config = dict(
    n_layer=9,
    d_model=448,
    n_head=7,
    n_kv_head=1,
    head_dim=64,
    d_mlp=1792,
    vocab_size=16384,
    activation='swiglu',
    norm='rmsnorm',
    norm_place='post',
    norm_eps=1e-05,
    positions='rope',
    rope_base=1020.0,
    rope_fraction=0.5,
    qk_norm=True,
    attn_scale=0.212,
    bias='none',
    tie_embeddings=True,
    parallel_block=False,
    extras=['capped logits'],
    init='uniform',
    init_std_qkv=0.0367,
    init_std_o=0.0,
    init_std_up=0.0367,
    init_std_down=0.0,
    optimizer='muon_variant',
    lr=0.00299,
    lr_mult_down=1.5,
    beta1=0.93,
    lr_head=0.0152,
    grad_clip=0.5,
    warmup_steps=200,
    schedule='wsd',
    decay_fraction=0.687,
    decay_shape='sqrt',
    final_lr_fraction=0.0,
    batch_tokens=131072,
    seq_len=1024,
    doc_mask=True,
    train_tokens=547800000,
    steps=4180,
    dataset='wikipedia_en',
)
Each number is 200 + 20 x the weight over its row's rms, rounded and kept within 0 to 999. Layers, rows and columns count from 0. The size before them is the row's rms in percent of the matrix's.

# gate: layer 4 MLP gate, 1792x448, rms 0.027, rows 1381-1387, columns 0-63
# up: layer 4 MLP up, 1792x448, rms 0.026, rows 1381-1387, columns 0-63
# down: layer 4 MLP down (transposed), 1792x448, rms 0.0154, rows 1381-1387, columns 0-63
gate1381,103,193,201,226,188,238,188,209,198,218,199,203,218,171,182,225,173,187,228,205,219,184,228,189,180,204,202,204,214,222,170,186,190,193,201,182,210,198,198,198,196,216,222,220,247,180,244,222,194,205,207,220,216,197,193,206,208,205,217,223,188,207,202,228,209
up1381,094,249,221,216,184,188,187,204,163,193,192,190,192,199,199,159,226,220,198,223,216,203,206,189,219,198,212,216,204,195,194,235,189,221,215,157,218,198,181,207,220,177,200,197,180,208,188,190,181,191,228,233,221,147,146,183,208,197,213,236,220,234,230,185,209
down1381,092,203,214,224,196,214,191,212,203,210,239,234,191,224,186,225,197,207,155,196,169,201,223,185,185,202,182,209,189,203,204,158,212,244,213,223,208,201,229,216,202,181,202,190,205,206,187,182,193,246,180,191,181,217,232,190,245,217,189,178,183,191,197,203,179
gate1382,096,189,235,199,238,235,189,202,200,259,211,142,208,200,171,197,191,227,217,205,205,212,212,183,180,206,181,191,231,200,189,188,205,187,206,209,216,177,209,230,238,191,194,196,184,194,215,168,219,226,204,189,221,194,199,231,184,227,203,204,237,213,200,177,204
up1382,094,230,206,189,214,225,252,202,175,192,158,220,203,206,192,168,212,184,220,194,190,219,209,208,241,207,199,145,189,207,237,186,211,187,173,190,176,227,179,177,167,226,228,179,204,240,214,221,179,190,186,223,174,181,235,206,230,173,179,211,169,209,212,181,205
down1382,099,192,201,192,211,209,162,193,199,186,224,191,191,206,198,188,180,205,219,217,180,200,221,179,159,171,194,206,232,239,193,195,205,207,214,214,179,183,197,211,205,213,207,204,172,174,192,165,225,230,232,163,188,195,216,181,184,173,207,198,217,168,192,201,200
gate1383,099,227,214,231,194,246,216,193,223,227,193,181,203,225,202,211,236,187,265,196,174,175,214,228,206,192,209,164,203,209,226,140,219,223,168,205,193,223,223,178,220,191,219,195,202,185,227,192,183,201,187,212,180,232,207,225,201,204,180,193,213,203,197,214,226
up1383,095,222,172,155,213,135,200,191,196,174,218,180,206,227,220,199,175,211,168,199,230,205,189,189,209,190,194,207,202,211,179,217,187,195,212,207,232,210,225,196,167,168,201,223,186,177,196,232,185,212,207,203,191,220,193,178,175,197,189,234,174,167,189,215,195
down1383,095,198,218,217,189,221,200,196,184,231,187,197,218,197,161,181,203,186,218,171,208,178,220,210,189,190,212,226,225,176,183,195,198,231,185,206,183,182,170,189,187,214,193,215,207,229,227,208,211,211,208,199,201,184,190,185,212,175,197,194,227,192,224,205,201
gate1384,102,184,183,195,193,207,226,194,193,234,161,197,152,165,200,141,193,223,229,196,237,202,188,212,173,189,227,197,217,190,213,197,176,222,177,178,237,211,171,183,202,174,172,205,193,222,206,205,213,219,185,189,192,247,210,222,177,182,214,203,200,174,197,220,191
up1384,106,206,219,191,177,216,215,190,191,179,200,201,171,222,225,213,177,189,201,219,170,175,216,220,189,206,205,234,189,182,171,211,223,226,183,176,221,179,175,227,170,164,210,205,181,174,202,196,197,202,176,212,189,210,211,190,153,218,179,173,219,203,205,218,202
down1384,111,213,217,189,215,228,176,183,244,221,181,212,212,208,223,224,202,198,248,209,217,206,232,214,180,191,219,219,196,198,230,212,204,208,198,172,172,200,187,215,219,210,209,176,215,220,203,234,177,152,177,213,201,156,188,255,199,177,172,186,209,192,212,199,179
gate1385,100,215,219,218,204,230,162,193,211,207,200,214,203,206,185,181,178,213,207,207,178,230,215,172,218,228,224,174,187,202,188,209,193,230,156,207,236,192,223,183,192,154,213,172,202,225,191,186,158,218,184,214,190,209,188,206,231,181,230,233,228,203,212,158,242
up1385,095,193,159,148,206,172,214,234,207,223,223,203,198,215,183,230,225,176,187,164,178,188,199,204,202,196,223,219,194,181,189,245,236,217,195,203,212,185,228,170,214,205,229,191,204,219,184,190,215,215,204,163,192,213,207,202,213,208,197,210,182,217,210,246,174
down1385,098,204,212,210,164,189,177,198,200,209,210,228,189,197,209,204,175,218,202,197,192,195,185,170,201,220,195,198,191,192,197,178,165,198,198,199,212,181,186,247,188,220,190,177,196,182,171,218,168,177,206,189,205,178,189,170,219,207,256,206,173,203,221,199,207
gate1386,099,227,201,225,200,183,187,245,223,200,154,193,204,182,227,171,178,187,204,193,209,220,182,214,173,211,216,231,182,211,203,240,185,224,177,195,214,199,215,187,211,184,210,210,183,181,172,197,202,217,195,235,234,217,169,194,220,229,238,180,197,193,207,247,189
up1386,103,204,222,207,216,192,188,229,211,214,166,175,237,215,229,184,186,197,163,240,247,220,190,214,230,193,208,197,214,213,206,234,222,208,166,213,175,215,186,198,218,168,179,197,193,190,207,220,182,212,188,215,220,237,176,232,173,196,235,213,188,191,244,216,193
down1386,079,168,206,200,179,170,194,191,207,212,220,215,181,237,212,197,173,158,207,195,212,207,214,215,236,223,198,220,240,204,192,208,175,182,210,150,185,200,193,195,216,222,202,236,191,206,234,197,201,195,190,215,248,210,208,191,222,197,199,179,243,194,188,229,227
gate1387,095,178,274,196,178,197,209,207,175,207,193,197,209,233,175,177,220,206,187,199,217,189,191,217,217,213,215,195,210,216,208,219,235,234,197,210,180,201,216,203,207,178,204,198,204,199,216,167,197,202,200,221,148,190,240,225,188,243,216,209,224,202,183,198,178
up1387,093,178,205,191,165,193,190,198,207,213,207,202,201,192,196,173,203,227,203,148,227,206,197,202,222,202,183,201,216,234,227,223,175,230,217,231,221,241,200,208,172,197,213,172,201,220,225,205,220,174,201,228,184,216,202,179,174,192,199,160,208,197,178,213,197
down1387,088,214,211,177,229,175,192,184,194,235,206,201,208,192,233,224,180,183,199,222,181,208,214,201,190,203,205,220,211,193,206,192,184,184,225,178,165,198,204,238,207,210,185,217,213,217,166,189,226,198,215,180,226,204,240,195,190,129,177,190,184,215,230,177,224